python train.py --activation="swiglu" --norm_eps=1e-05 --attn_scale=0.125 --init="uniform" --init_std_qkv=0.0435 --init_std_up=0.0435 --init_std_down=0.0 --optimizer="muon_variant" --beta1=0.9 --lr_head=0.00638 --warmup_steps=200
Each number is 50 + 12 x the weight over its row's rms, rounded and kept within 0 to 99. Layers, rows and columns count from 0. The size before them is the row's rms in percent of the matrix's.

# layer 5 MLP gate, 896x224, rms 0.0766, rows 634-675, columns 56-111
104:51 58 56 62 69 59 60 60 68 48 48 51 44 57 61 46 29 33 61 50 53 44 55 75 44 44 51 32 48 56 08 47 46 44 46 46 55 49 63 66 50 47 51 50 44 45 44 63 64 36 66 33 59 49 70 63
101:48 50 68 42 51 39 41 56 56 42 38 71 56 53 50 48 76 73 47 50 37 39 47 58 41 48 53 56 79 64 70 40 47 57 36 34 31 57 50 30 47 46 30 61 63 37 52 50 57 52 51 32 50 31 67 57
101:32 43 47 57 47 49 31 88 54 49 43 70 41 67 71 49 32 57 56 31 43 45 53 61 68 64 39 71 48 73 45 47 46 52 51 71 47 58 37 63 61 48 39 38 56 44 46 68 55 30 38 31 55 52 52 60
099:50 64 40 31 64 44 21 56 60 41 63 65 47 56 44 46 68 52 28 31 46 61 47 59 44 56 26 62 57 65 69 60 62 45 59 45 41 51 27 49 50 60 52 43 37 63 42 36 46 41 59 35 43 40 44 34
104:51 44 50 52 55 55 53 74 46 60 63 32 51 51 54 27 58 63 54 37 35 49 61 54 59 36 44 59 70 51 49 36 59 57 59 33 55 51 13 55 32 41 38 60 45 60 59 39 42 64 61 60 57 81 52 41
100:50 61 58 59 58 36 52 43 40 63 40 57 40 58 69 41 53 43 45 47 47 39 55 54 71 45 58 50 57 55 40 32 51 49 37 50 61 57 49 65 43 63 40 66 50 34 53 49 50 75 54 58 58 47 35 37
097:46 59 46 43 25 46 53 45 71 87 59 46 50 47 61 40 36 55 50 64 38 44 65 62 45 36 37 53 54 69 50 21 47 42 53 52 45 44 70 50 53 53 64 30 63 44 74 54 30 46 50 45 65 40 47 55
097:50 26 60 63 63 55 52 47 60 40 63 66 39 56 63 53 64 17 42 43 46 65 19 49 61 48 52 55 56 60 53 58 88 38 41 44 48 60 35 52 41 55 51 59 60 47 43 52 26 37 43 59 51 35 33 63
103:63 31 46 53 58 35 50 40 25 58 42 44 37 58 25 29 53 47 43 44 52 64 49 58 47 54 46 42 48 40 55 55 41 42 61 45 58 42 45 42 50 52 61 55 61 37 42 62 52 32 29 59 45 52 53 59
095:37 31 41 53 47 46 53 52 54 44 53 57 56 38 36 46 44 70 67 59 36 48 43 56 28 49 46 67 64 55 45 37 37 60 47 53 37 61 54 72 44 46 51 61 30 42 72 32 35 68 64 42 70 79 54 48
100:61 44 63 58 41 51 48 48 64 52 59 58 62 39 56 53 47 54 38 76 76 50 47 49 72 53 36 41 51 39 66 60 48 45 62 51 47 56 52 49 39 45 57 56 26 59 37 32 42 44 55 42 64 39 38 64
101:29 43 47 61 66 55 46 63 38 58 35 64 41 54 61 57 40 42 63 28 53 33 53 44 55 53 34 53 50 48 26 71 42 48 46 44 63 26 45 52 34 51 54 39 18 46 58 55 35 37 54 42 45 52 43 35
100:48 49 37 48 43 51 46 35 59 41 55 42 61 38 45 24 38 36 36 76 57 56 49 57 52 45 56 49 46 38 58 59 47 80 41 57 31 38 32 37 59 55 62 28 36 54 27 47 74 81 50 61 54 43 63 48
096:45 24 68 70 27 43 64 42 60 55 44 54 38 80 55 57 64 63 52 51 43 44 25 67 47 54 43 31 50 56 43 39 52 51 37 54 44 63 47 43 59 67 66 40 45 49 44 51 50 43 48 74 54 42 47 36
100:57 40 53 66 46 50 30 43 50 55 50 35 28 52 55 40 75 63 51 66 60 46 52 50 32 38 46 47 66 52 54 45 41 38 51 26 44 63 32 58 40 57 47 66 59 81 56 44 66 58 46 58 42 46 64 68
101:31 71 40 34 58 54 67 60 42 33 46 57 64 56 74 30 66 34 42 80 16 47 54 61 40 29 52 59 43 51 31 53 29 57 49 53 45 43 44 59 62 32 42 51 49 51 54 45 43 60 51 64 45 59 58 50
101:53 73 49 47 58 71 63 37 48 52 38 59 54 41 32 58 64 51 47 39 43 43 65 36 58 40 57 43 31 62 72 53 65 31 45 43 40 26 59 55 57 49 59 32 47 59 73 49 49 46 56 35 70 40 47 43
100:40 48 59 64 34 44 50 62 76 55 67 70 42 54 48 31 70 66 61 66 38 40 43 39 71 65 53 69 41 68 52 48 40 65 32 43 62 58 34 24 57 47 40 61 33 37 55 58 32 31 32 67 55 42 37 48
097:49 56 39 65 56 45 45 44 37 27 33 52 55 74 46 31 51 42 66 31 57 51 54 43 59 40 36 48 31 42 56 44 33 47 36 65 59 42 63 40 43 51 51 43 44 43 64 35 35 63 72 29 50 46 53 50
102:42 51 68 56 56 27 56 52 60 42 62 40 39 10 44 46 47 52 76 56 40 63 41 59 59 62 55 41 39 57 31 58 52 62 45 41 51 46 43 50 38 71 47 46 52 55 59 59 52 62 47 48 41 35 52 61
110:53 53 74 34 43 63 39 49 40 21 23 60 64 62 33 30 64 61 60 55 54 43 50 49 50 56 54 57 45 49 29 42 43 51 46 50 76 48 50 60 37 65 32 64 51 42 55 72 61 30 44 37 48 69 60 50
105:37 56 59 43 37 55 18 43 38 54 31 42 57 43 72 44 51 56 82 41 43 56 60 57 35 44 48 43 51 36 62 41 49 50 44 34 54 44 28 57 29 63 30 63 45 47 45 39 41 59 49 47 37 42 32 60
098:46 63 39 46 54 20 56 52 62 41 42 74 39 62 55 40 48 47 66 59 53 48 54 47 71 26 46 41 42 49 70 44 61 50 60 51 37 39 50 49 63 45 36 33 55 51 46 27 44 31 51 49 57 47 53 42
099:42 53 48 53 48 58 47 41 61 44 56 56 67 50 57 48 53 48 63 48 51 39 31 56 54 49 60 14 33 36 37 58 46 65 45 20 47 62 57 58 64 59 41 51 38 57 61 48 43 61 54 56 52 43 55 38
106:55 56 53 60 44 53 44 32 60 56 49 51 44 62 55 39 55 44 59 45 44 55 59 24 58 59 56 49 55 50 48 55 51 22 49 55 25 33 52 74 43 71 32 54 45 48 41 42 60 51 37 62 42 26 64 49
095:43 45 52 45 40 37 58 55 61 56 54 65 59 51 51 42 35 63 44 44 50 26 68 38 49 59 47 18 49 58 47 44 59 55 57 55 29 37 55 37 43 43 22 27 33 51 18 59 50 61 64 58 48 29 45 51
104:39 53 63 53 55 82 37 46 50 57 47 48 56 58 58 34 38 43 55 48 55 50 47 61 38 50 43 40 50 63 58 36 64 51 62 40 52 52 45 40 50 56 56 58 44 56 53 54 39 61 35 45 50 43 64 68
103:54 33 38 42 70 64 50 58 36 43 31 66 60 27 53 52 38 43 39 48 55 37 57 60 57 69 62 59 67 68 40 52 51 46 44 42 54 56 33 40 42 52 10 41 39 35 57 43 51 54 29 58 52 67 64 58
096:48 52 61 53 61 48 53 60 31 19 47 58 48 41 52 47 46 35 62 47 62 57 56 58 54 33 52 45 42 47 47 33 64 57 53 41 56 61 74 63 43 44 67 41 71 56 44 48 39 40 36 45 67 42 52 70
106:54 69 36 57 42 55 41 65 52 45 63 44 42 50 70 32 46 41 50 56 49 51 44 28 63 54 58 43 54 55 61 61 58 50 44 54 58 50 22 88 38 42 54 37 51 59 48 39 56 37 48 59 48 67 32 56
097:08 30 57 51 29 49 58 62 37 18 52 51 15 56 55 60 39 61 54 52 54 40 62 42 51 70 72 32 48 66 34 39 34 41 57 80 68 36 49 36 65 36 49 50 69 61 41 60 59 60 49 41 55 60 58 58
107:21 45 50 51 43 54 50 52 38 39 60 62 52 59 55 62 37 56 44 67 50 51 48 72 49 46 52 38 44 47 55 37 54 69 36 71 36 42 25 68 36 36 42 50 40 50 44 34 58 16 61 60 60 62 54 41
104:43 52 50 36 57 38 45 73 44 47 55 72 58 71 60 49 64 63 62 67 62 45 34 63 59 46 52 57 73 64 53 63 36 39 49 50 70 49 81 52 50 67 59 27 55 56 54 53 42 49 51 51 48 44 67 40
089:66 64 63 56 50 67 54 55 50 55 59 56 25 38 81 36 54 50 38 64 45 47 63 40 56 48 62 46 43 44 57 32 60 45 44 55 49 58 74 40 46 63 51 53 39 63 71 45 49 44 29 48 36 38 52 48
104:70 54 47 44 65 57 59 56 34 34 37 64 38 65 53 37 59 42 47 52 32 48 58 64 41 70 63 41 43 44 45 35 63 35 71 45 35 43 25 75 68 45 55 33 63 62 58 57 42 50 44 73 61 54 45 61
100:54 53 55 35 52 52 51 56 11 65 25 65 43 47 43 35 27 52 58 33 47 38 59 34 64 40 52 50 59 47 61 29 55 44 58 63 51 39 48 42 70 33 42 43 40 48 40 24 46 39 48 61 41 50 43 52
102:26 63 65 70 67 55 45 63 52 38 62 49 61 59 44 33 68 25 44 55 39 32 45 45 38 38 50 49 48 67 46 42 36 86 39 49 45 43 85 48 74 52 28 58 38 51 71 46 53 35 20 41 42 31 49 53
101:32 74 42 47 46 36 52 63 28 54 35 56 53 46 42 45 59 57 57 49 30 35 38 64 47 45 35 37 46 44 33 64 32 55 27 54 48 44 51 45 52 49 74 53 40 49 57 42 43 59 56 42 46 48 53 39
092:65 53 50 25 54 61 54 60 67 67 49 67 34 57 56 48 63 50 53 58 49 69 43 76 39 53 43 51 70 59 37 61 50 19 69 50 59 53 61 44 47 44 54 36 25 55 49 43 47 40 56 40 43 62 54 64
102:44 73 47 47 41 48 36 42 52 49 52 63 41 48 42 39 42 41 53 39 55 44 43 53 55 53 25 75 47 51 51 59 79 38 37 47 53 43 69 53 60 63 61 41 48 65 56 25 36 45 45 51 47 61 48 36
094:46 33 41 69 67 41 42 55 56 66 72 80 47 76 45 43 57 52 43 54 55 61 56 46 35 44 30 43 49 37 20 51 46 34 43 54 60 38 26 54 49 44 51 28 58 54 55 56 59 56 72 45 36 35 42 50
100:49 47 33 68 54 55 38 72 54 56 51 64 42 26 52 28 55 60 55 26 39 46 48 47 51 54 29 42 63 55 60 20 51 46 52 80 54 70 69 48 37 42 43 53 60 38 63 49 58 31 53 34 51 28 65 66
# layer 5 MLP up, 896x224, rms 0.0795, rows 634-675, columns 56-111
099:58 63 53 60 29 46 30 38 59 62 52 53 51 48 31 64 63 59 61 26 35 08 42 61 18 84 51 56 68 60 60 48 59 43 34 59 37 51 39 71 42 47 58 42 52 45 55 58 51 57 62 43 41 62 43 34
096:56 58 64 62 40 39 44 53 44 45 54 55 48 41 61 51 35 61 33 69 66 50 80 66 39 65 58 59 68 54 58 47 27 46 70 45 57 29 52 65 49 55 51 41 48 58 45 34 34 39 44 47 33 53 37 50
103:55 55 30 57 40 28 37 59 34 59 46 38 28 43 35 30 42 77 58 48 48 50 52 59 76 55 73 61 32 52 51 43 43 73 52 34 51 59 46 38 46 45 46 51 63 51 28 65 46 55 61 50 49 42 29 57
103:39 62 45 55 51 62 43 45 43 50 62 55 52 44 49 26 64 30 58 40 61 44 51 43 32 38 45 40 68 58 45 59 52 47 26 45 38 56 50 46 33 55 21 45 28 62 52 64 49 61 46 29 47 42 42 45
105:40 56 35 38 28 54 31 61 44 52 39 46 37 50 53 48 32 29 50 47 37 81 57 48 65 58 56 51 61 50 41 53 63 65 48 60 63 46 40 66 50 31 73 57 42 55 29 47 49 75 50 66 61 26 55 33
104:50 51 34 64 44 26 45 43 40 40 30 65 54 54 55 53 53 48 48 45 35 61 51 68 62 48 74 48 54 57 40 46 44 59 66 48 43 66 82 49 50 43 37 83 60 52 42 55 59 84 63 65 58 67 58 39
110:57 63 49 59 68 57 64 41 32 51 63 48 47 47 45 68 41 45 36 46 49 36 45 59 48 46 49 29 58 74 46 54 54 54 33 39 48 57 40 44 43 44 68 72 52 55 16 59 29 46 56 57 57 46 84 69
099:59 51 43 44 58 43 61 39 36 65 59 45 57 47 55 41 47 51 52 47 46 38 74 52 51 61 52 35 60 35 30 30 49 54 49 60 55 89 22 59 65 44 49 46 16 47 65 54 46 41 61 61 48 38 53 49
100:71 48 50 57 75 59 57 46 33 74 36 24 38 58 72 47 44 42 38 42 48 47 33 53 35 54 53 51 72 51 62 41 43 47 40 40 43 76 31 53 69 67 70 57 45 39 32 64 60 65 40 54 76 61 52 65
091:57 57 43 49 59 48 65 41 66 33 60 56 39 55 49 53 33 59 47 67 42 53 57 62 52 47 56 39 32 59 44 49 88 38 56 60 51 49 48 47 65 50 45 22 37 72 59 59 40 66 51 49 40 48 44 79
102:65 63 52 42 58 45 57 35 45 54 47 69 40 55 44 50 32 77 49 63 36 48 67 39 53 32 31 49 53 44 63 52 55 36 79 33 27 66 64 54 61 63 35 54 56 32 67 45 59 31 58 50 52 57 42 44
104:58 74 41 43 36 49 53 50 64 54 32 43 67 46 40 41 32 56 38 49 38 49 48 54 44 54 41 28 39 55 34 51 48 42 43 55 53 51 40 50 53 57 57 58 51 38 54 47 61 66 55 39 39 57 53 66
101:46 57 46 68 57 41 46 56 32 69 39 60 56 74 53 48 52 50 39 57 49 44 46 59 65 63 62 35 48 50 51 47 66 43 47 48 55 52 43 32 75 37 60 52 39 51 46 45 29 63 43 51 46 60 52 49
097:69 53 38 72 57 44 62 60 37 47 62 44 59 34 52 56 36 40 45 26 40 52 43 57 38 41 55 70 51 24 52 64 61 57 55 49 43 54 27 54 47 75 28 87 69 60 52 61 59 62 53 36 45 56 64 47
099:50 64 52 54 56 54 35 51 59 59 68 49 60 45 72 49 53 58 66 46 48 56 47 60 35 54 40 52 56 57 37 52 57 63 45 38 48 24 44 45 44 48 32 68 53 64 52 51 35 43 43 48 42 68 45 73
107:52 64 62 41 64 19 20 43 55 62 41 33 52 59 49 49 50 65 30 36 51 46 63 47 46 41 45 60 65 53 61 45 75 40 61 55 69 57 61 49 47 60 57 48 51 65 51 57 47 35 49 53 68 46 58 42
104:53 42 38 56 49 56 53 42 40 50 46 57 83 50 45 49 52 48 40 28 66 61 24 60 51 48 39 29 55 34 38 69 44 55 54 48 53 48 55 51 49 48 52 59 62 37 73 43 38 54 64 36 41 43 63 49
103:41 56 57 70 83 35 49 45 49 59 18 42 67 44 54 39 39 50 76 25 43 45 30 47 34 33 58 42 43 58 74 40 63 29 59 52 50 48 62 53 49 64 44 35 42 46 52 36 47 81 61 33 62 55 59 36
099:45 60 39 59 52 49 65 46 60 49 22 65 50 63 37 52 62 51 50 39 61 51 41 77 65 81 47 58 45 32 56 34 48 61 63 76 37 26 68 68 57 43 36 58 48 58 51 45 37 64 52 37 60 57 57 46
103:51 47 67 61 52 43 38 41 53 48 50 78 53 37 52 72 67 42 46 43 49 46 69 42 26 58 72 45 55 49 47 32 41 55 58 61 54 38 49 44 39 38 41 56 50 54 53 56 46 46 67 52 53 43 45 41
106:59 66 58 41 60 60 45 44 39 48 50 42 38 45 38 53 72 66 67 68 54 37 78 66 81 48 67 62 54 44 39 66 39 41 63 54 52 49 44 52 68 25 26 63 54 58 52 56 55 52 69 47 55 61 42 49
095:48 42 60 47 62 42 49 46 68 51 58 55 60 43 76 59 61 45 56 70 66 55 46 46 48 55 41 59 54 34 41 35 39 68 45 45 61 50 31 52 54 56 37 59 60 36 53 43 72 24 68 70 67 33 46 39
096:52 61 46 53 36 40 31 22 54 42 42 91 46 55 36 56 36 46 46 41 61 57 44 42 68 53 41 33 42 37 70 51 52 74 67 59 69 66 33 59 41 49 70 46 65 39 60 62 51 52 57 36 52 45 46 51
100:53 34 65 56 44 56 45 72 58 74 30 23 67 33 61 51 46 42 75 51 56 55 66 44 68 67 24 36 47 44 52 81 73 63 44 71 63 66 62 59 50 54 48 39 41 37 50 60 42 32 56 57 60 84 60 50
111:58 48 37 46 43 44 71 56 47 60 32 66 54 58 48 44 51 52 52 47 57 45 67 45 49 45 76 88 44 37 46 43 41 69 60 42 65 44 38 47 46 60 60 61 31 54 53 51 24 70 51 49 57 51 56 26
098:33 49 54 53 67 39 68 58 47 40 59 60 50 45 45 48 54 37 58 68 30 39 52 02 64 55 47 43 43 51 31 45 38 38 61 52 52 52 53 44 69 49 25 44 51 59 55 50 51 50 51 50 17 55 20 52
098:40 52 74 32 40 35 46 42 39 42 30 33 61 66 60 50 53 32 62 51 81 56 29 49 55 39 71 57 35 47 49 65 45 49 60 32 40 47 31 29 70 53 22 35 49 45 43 51 58 40 42 47 61 58 44 51
102:51 52 44 40 52 50 50 46 50 45 49 46 45 68 59 60 50 47 47 49 60 46 69 57 55 53 43 68 58 65 42 44 53 70 56 39 40 40 65 36 20 30 18 67 37 56 48 51 50 58 52 50 26 51 38 51
094:49 61 62 44 53 46 46 54 56 42 47 59 44 43 35 46 67 46 44 55 40 33 50 58 36 59 59 43 66 62 58 41 51 46 40 55 53 56 38 60 33 62 41 53 61 41 44 51 55 61 52 14 30 48 53 46
098:49 51 42 31 38 31 50 56 55 56 58 41 64 53 51 54 68 61 46 58 66 50 50 50 53 46 49 33 35 63 46 42 58 59 60 66 66 58 57 36 53 56 32 48 50 53 47 23 51 49 64 45 66 59 51 63
100:67 46 54 57 69 61 49 35 55 68 45 53 67 57 49 33 40 56 55 64 52 70 43 63 73 58 38 53 77 60 45 58 36 38 60 71 51 62 38 53 56 85 45 49 46 58 28 57 32 65 52 52 40 38 30 32
107:64 42 49 51 57 47 55 48 67 71 42 48 43 51 49 60 35 60 48 60 76 48 55 51 33 42 65 50 54 41 72 50 41 29 51 74 54 45 57 55 40 60 60 53 56 53 23 70 37 45 59 60 42 48 35 46
103:74 52 52 43 43 26 39 50 55 41 57 58 34 56 60 34 60 78 63 69 48 44 66 45 40 39 54 64 52 47 26 44 57 51 58 53 64 45 51 34 57 44 52 60 56 43 54 49 47 34 39 52 74 48 62 42
093:52 75 72 55 60 63 53 45 47 13 48 59 55 47 52 49 53 61 51 52 26 52 26 51 49 49 47 34 70 80 51 48 59 63 44 46 54 53 63 60 48 63 58 45 62 70 64 54 63 50 63 32 41 56 68 58
098:56 48 71 53 27 43 57 77 48 60 50 47 54 40 65 62 69 52 58 34 43 39 61 54 53 30 27 47 23 56 60 67 46 47 40 42 60 54 70 34 76 39 43 63 49 42 54 41 34 45 39 59 60 38 56 14
107:57 56 46 52 64 52 62 49 51 50 56 56 33 57 37 59 58 39 49 64 51 44 14 44 79 35 55 36 42 58 64 62 45 52 46 42 54 57 37 44 59 46 61 37 53 64 67 51 41 37 50 38 51 39 47 60
100:37 30 49 31 36 57 44 27 59 43 37 34 44 29 47 56 64 64 40 80 34 30 49 36 41 59 58 49 53 69 31 36 56 51 45 49 57 35 40 58 67 61 43 61 36 53 49 51 47 64 55 41 63 50 40 70
097:56 50 48 53 54 63 64 60 59 53 56 40 79 51 60 44 36 36 59 39 72 35 58 60 71 71 52 38 55 44 77 34 51 40 56 38 55 44 40 56 47 35 51 44 65 54 45 49 57 40 32 33 59 54 63 65
089:54 39 72 53 72 48 48 57 70 57 41 55 60 64 45 50 46 53 73 37 82 54 39 42 38 44 63 41 60 46 64 29 49 50 46 41 63 18 40 61 69 49 54 44 66 67 51 31 53 42 61 41 65 32 57 61
100:30 56 42 62 47 54 50 48 57 39 23 40 39 37 54 42 32 49 57 39 45 74 62 42 46 43 60 51 39 41 45 38 37 56 53 43 39 56 34 36 35 70 40 36 67 62 60 53 49 44 32 37 38 52 45 40
102:39 40 50 43 52 58 50 51 44 56 50 56 57 53 45 35 64 54 46 57 64 43 45 37 68 54 33 49 65 43 56 63 48 46 42 64 49 50 50 46 63 28 44 54 42 40 27 59 48 30 77 41 49 74 57 56
101:49 57 82 38 59 52 74 54 47 55 49 50 55 46 49 38 18 60 53 57 60 59 60 48 45 49 49 47 62 41 28 58 69 37 49 46 48 49 51 66 57 60 31 55 42 77 42 70 56 67 55 60 50 42 47 53
# layer 5 MLP down (transposed), 896x224, rms 0.0252, rows 634-674, columns 56-111
103:60 60 34 31 61 37 43 24 37 55 48 55 48 51 70 45 43 43 54 61 39 22 59 53 40 54 80 50 66 27 36 65 29 48 46 59 44 39 34 53 51 59 68 32 45 63 57 45 66 62 85 53 42 46 50 75
094:54 59 45 67 65 57 59 34 34 39 30 75 65 14 52 45 31 51 47 50 49 48 46 51 70 37 50 40 39 75 45 39 33 52 50 55 42 47 45 60 55 46 44 54 54 62 40 54 59 45 46 36 57 39 50 47
086:52 39 41 60 34 33 37 48 62 40 74 47 56 54 59 68 09 82 42 45 46 63 52 61 47 63 50 74 68 66 35 55 57 46 49 42 57 58 49 59 36 61 51 52 55 71 44 39 49 54 48 47 52 43 40 76
102:70 56 84 74 50 71 32 48 44 70 69 37 66 45 59 51 49 57 62 33 65 45 48 55 29 43 55 52 54 46 44 45 68 44 57 37 29 57 50 63 46 57 38 48 47 43 63 63 51 66 58 47 45 61 43 25
103:41 74 49 64 49 48 27 54 52 78 46 46 56 59 58 59 56 85 56 22 51 38 63 70 36 63 50 46 55 41 51 39 46 49 36 51 47 38 48 48 48 56 61 65 42 67 47 56 22 73 27 50 62 33 50 47
098:50 73 23 53 58 34 55 68 58 55 40 46 59 51 60 60 46 67 50 61 38 43 56 48 47 25 29 59 49 56 44 55 48 60 50 49 49 60 72 60 47 59 72 30 48 38 51 39 29 51 50 62 64 36 48 64
105:56 50 64 52 76 62 40 35 59 56 33 40 44 37 60 48 47 57 49 52 31 46 42 59 53 38 40 29 60 37 36 45 52 44 59 44 50 39 41 39 52 51 39 85 55 58 31 69 34 51 51 32 53 55 71 49
099:56 46 42 62 53 66 61 35 44 40 74 45 36 52 51 55 57 30 38 58 61 59 34 33 52 63 60 51 46 76 28 52 42 72 40 50 53 48 53 62 64 43 72 28 43 47 50 37 30 49 49 36 16 41 61 29
103:71 34 35 37 59 46 64 59 43 52 29 26 51 58 63 43 38 57 47 50 53 63 49 41 54 39 36 61 57 57 51 67 38 34 64 42 38 37 34 54 39 62 41 61 48 64 43 46 43 46 53 45 49 58 61 30
102:39 44 58 37 62 79 33 61 31 51 27 47 60 51 45 47 34 55 63 58 41 61 29 70 60 65 77 34 46 36 49 62 41 55 49 39 53 69 55 59 63 64 56 55 28 53 56 30 42 67 39 52 64 47 53 34
103:59 54 37 57 45 42 55 30 54 44 34 35 27 36 61 56 33 44 25 65 36 88 47 67 49 43 54 56 53 57 54 37 59 51 59 44 62 24 53 64 55 38 40 60 61 67 47 55 45 49 53 39 21 63 47 46
105:28 42 48 45 59 45 41 73 44 48 49 13 54 50 47 33 29 59 44 58 45 47 36 45 62 64 34 56 58 44 42 74 58 71 57 52 33 53 58 41 45 36 43 40 65 45 44 26 44 55 67 64 54 49 47 60
105:34 48 32 48 54 59 52 56 43 58 37 43 61 52 48 47 51 48 51 22 42 45 43 49 42 44 42 46 57 40 52 72 28 67 40 51 67 56 38 45 60 62 58 36 42 34 65 53 56 75 66 73 45 61 47 71
096:36 46 38 42 43 62 31 49 35 63 53 70 52 48 50 51 39 41 55 43 45 55 54 35 50 50 68 56 56 53 67 63 58 52 14 38 68 44 41 33 68 44 44 56 68 32 43 57 15 58 40 53 48 31 48 53
098:31 66 55 46 31 48 33 60 42 54 48 45 57 42 54 40 45 57 46 44 49 69 38 59 53 50 39 56 53 69 44 66 55 60 66 39 56 65 47 67 39 66 62 50 24 50 43 38 44 47 48 41 62 50 66 73
103:44 50 53 65 63 46 37 40 39 54 46 41 44 63 33 47 43 46 50 39 48 48 45 44 48 27 55 81 63 49 32 57 49 59 71 61 38 50 76 49 31 66 41 67 42 43 54 65 63 57 56 56 48 61 44 57
099:51 28 52 36 73 51 43 60 50 41 58 55 50 49 64 53 74 51 58 53 39 43 58 43 39 56 45 66 68 41 31 52 47 29 59 48 56 59 64 44 53 45 38 54 49 48 47 59 45 47 50 48 29 43 39 44
106:55 34 61 56 33 58 63 37 46 61 31 40 58 33 61 64 54 47 20 38 69 47 58 76 52 38 33 57 52 60 56 58 61 26 65 52 55 49 68 50 35 58 42 45 37 51 55 42 56 64 52 43 50 50 46 37
100:58 67 63 51 44 69 72 40 32 64 68 43 49 48 52 42 51 57 41 71 58 54 51 42 48 26 49 12 33 44 52 68 62 53 24 48 55 55 40 58 61 53 45 52 40 55 51 58 26 50 52 44 62 57 54 62
101:50 39 52 67 72 73 40 39 62 51 48 51 52 29 43 57 24 51 58 62 54 51 38 46 65 59 76 45 41 48 25 25 43 55 50 43 35 32 50 51 29 57 40 63 26 32 56 55 61 37 54 61 40 60 51 56
102:45 58 44 35 55 44 61 45 39 52 53 53 46 17 52 28 54 48 44 41 30 33 41 46 47 28 33 40 64 61 48 38 64 41 40 51 50 49 56 52 57 68 48 50 46 49 57 45 45 49 63 48 42 56 47 49
100:54 46 42 30 64 61 57 59 53 53 47 55 50 50 44 41 78 48 54 40 55 42 42 54 32 38 21 28 62 56 42 48 48 59 47 41 32 60 44 52 48 38 32 44 51 38 38 23 33 64 36 29 62 67 43 48
096:64 32 47 61 50 58 55 52 66 41 75 50 41 60 54 38 49 64 62 51 70 64 54 47 32 47 61 47 45 54 37 73 61 45 44 45 41 61 52 54 38 69 44 41 60 37 55 45 56 56 58 61 39 38 44 58
098:67 68 37 51 72 54 51 52 54 47 63 54 61 52 39 50 35 48 66 40 32 53 20 53 53 42 49 66 51 43 52 69 72 48 66 45 60 57 41 51 38 51 45 63 53 47 61 42 57 60 51 50 50 49 48 41
112:55 58 46 58 69 62 49 57 19 41 57 60 52 57 51 38 34 57 54 51 61 53 59 55 40 68 67 39 45 49 50 65 47 65 51 57 63 54 54 67 65 69 60 64 59 76 49 58 42 58 39 52 48 51 69 36
098:81 56 38 56 20 66 64 56 59 55 51 60 66 41 39 53 44 54 41 55 54 46 53 41 85 37 52 59 50 58 47 67 51 69 46 41 66 48 53 50 61 57 54 39 51 68 42 50 51 43 58 36 49 64 57 52
100:35 54 29 29 19 38 58 45 66 39 45 84 52 41 66 37 41 49 43 55 57 62 59 51 52 72 40 65 37 49 55 57 50 69 39 65 61 54 44 24 45 45 31 65 63 61 55 57 56 43 42 49 49 64 43 41
103:45 41 51 38 47 46 54 41 29 54 56 42 40 62 44 59 37 46 58 56 30 63 40 84 77 72 39 43 40 81 58 41 34 41 24 55 61 57 32 62 32 37 36 65 50 60 46 61 53 41 41 61 51 45 54 30
098:39 59 50 58 54 35 59 32 39 34 47 45 50 49 43 56 69 45 45 24 78 46 40 37 54 50 51 28 24 66 58 52 72 41 55 56 41 38 55 51 48 42 48 65 56 57 60 52 60 39 31 54 32 42 72 41
102:58 55 46 31 45 46 38 56 42 54 43 48 48 51 60 66 36 55 38 34 52 34 56 61 50 65 60 56 45 61 65 42 64 34 52 59 43 57 26 50 57 54 49 43 60 72 33 59 33 48 46 28 63 47 73 57
097:27 54 31 43 26 74 51 39 36 47 59 56 53 47 54 46 63 46 32 35 53 46 41 65 67 51 61 48 39 41 55 40 66 14 54 35 55 62 54 38 53 39 78 39 42 51 45 54 48 60 60 41 50 50 55 33
102:42 73 54 45 38 48 33 53 23 41 53 33 47 40 56 38 58 49 66 56 51 39 55 37 24 50 38 41 31 55 49 37 55 44 58 41 83 52 49 54 56 55 40 64 52 50 57 33 58 49 66 49 65 34 61 64
100:57 47 63 72 27 38 33 40 48 59 64 55 41 53 45 36 44 60 28 57 50 46 29 48 59 52 41 51 62 61 19 61 57 42 52 42 37 43 58 49 58 57 52 59 53 67 52 33 61 64 18 09 56 62 65 48
094:44 40 35 64 25 53 51 46 32 57 29 52 57 59 68 61 68 53 58 23 50 47 53 64 47 38 71 45 63 50 24 22 56 62 60 63 65 49 52 39 39 65 52 47 50 47 59 64 47 46 45 71 61 34 56 49
102:50 50 57 40 41 40 64 66 35 49 47 49 36 45 48 42 44 48 52 45 77 54 62 51 49 73 28 33 56 46 60 77 48 34 65 66 50 39 43 43 52 68 52 63 50 44 68 62 51 64 34 46 47 54 52 44
107:44 68 41 70 50 34 71 49 58 47 37 38 66 39 51 43 52 45 42 60 79 29 47 63 44 51 60 58 35 56 44 51 54 48 56 36 42 63 52 36 60 35 55 49 62 51 65 41 55 38 37 52 56 30 46 24
097:79 42 53 34 46 58 37 64 31 56 43 68 59 40 27 53 41 37 34 62 45 52 49 51 58 31 29 34 52 34 71 61 58 74 21 57 22 22 45 47 43 55 55 44 52 58 58 42 51 58 39 30 28 48 70 39
094:45 39 47 32 47 39 57 46 43 23 66 35 60 34 58 56 61 59 46 37 51 61 36 47 52 41 69 58 43 45 62 61 43 59 42 35 31 72 55 68 38 38 59 47 50 52 62 48 41 34 50 47 58 24 37 78
095:38 40 42 66 33 36 21 59 56 40 68 52 42 56 27 45 50 44 51 31 61 51 41 49 69 54 40 70 50 39 48 43 70 45 45 44 45 52 60 60 57 58 78 41 55 46 49 67 57 60 46 62 51 57 67 65
100:58 47 58 46 53 37 58 54 50 68 54 64 46 34 59 39 44 53 65 47 46 57 46 38 68 30 48 66 46 38 64 61 53 48 65 47 58 53 62 47 38 32 57 70 52 50 50 47 25 41 43 60 58 43 39 43
102:47 57 49 64 40 43 46 54 52 63 53 67 51 47 53 35 53 31 39 54 31 65 59 53 42 45 31 63 51 65 26 42 53 74 40 54 41 49 27 55 53 51 61 45 65 34 56 43 60 61 37 44 66 41 41 60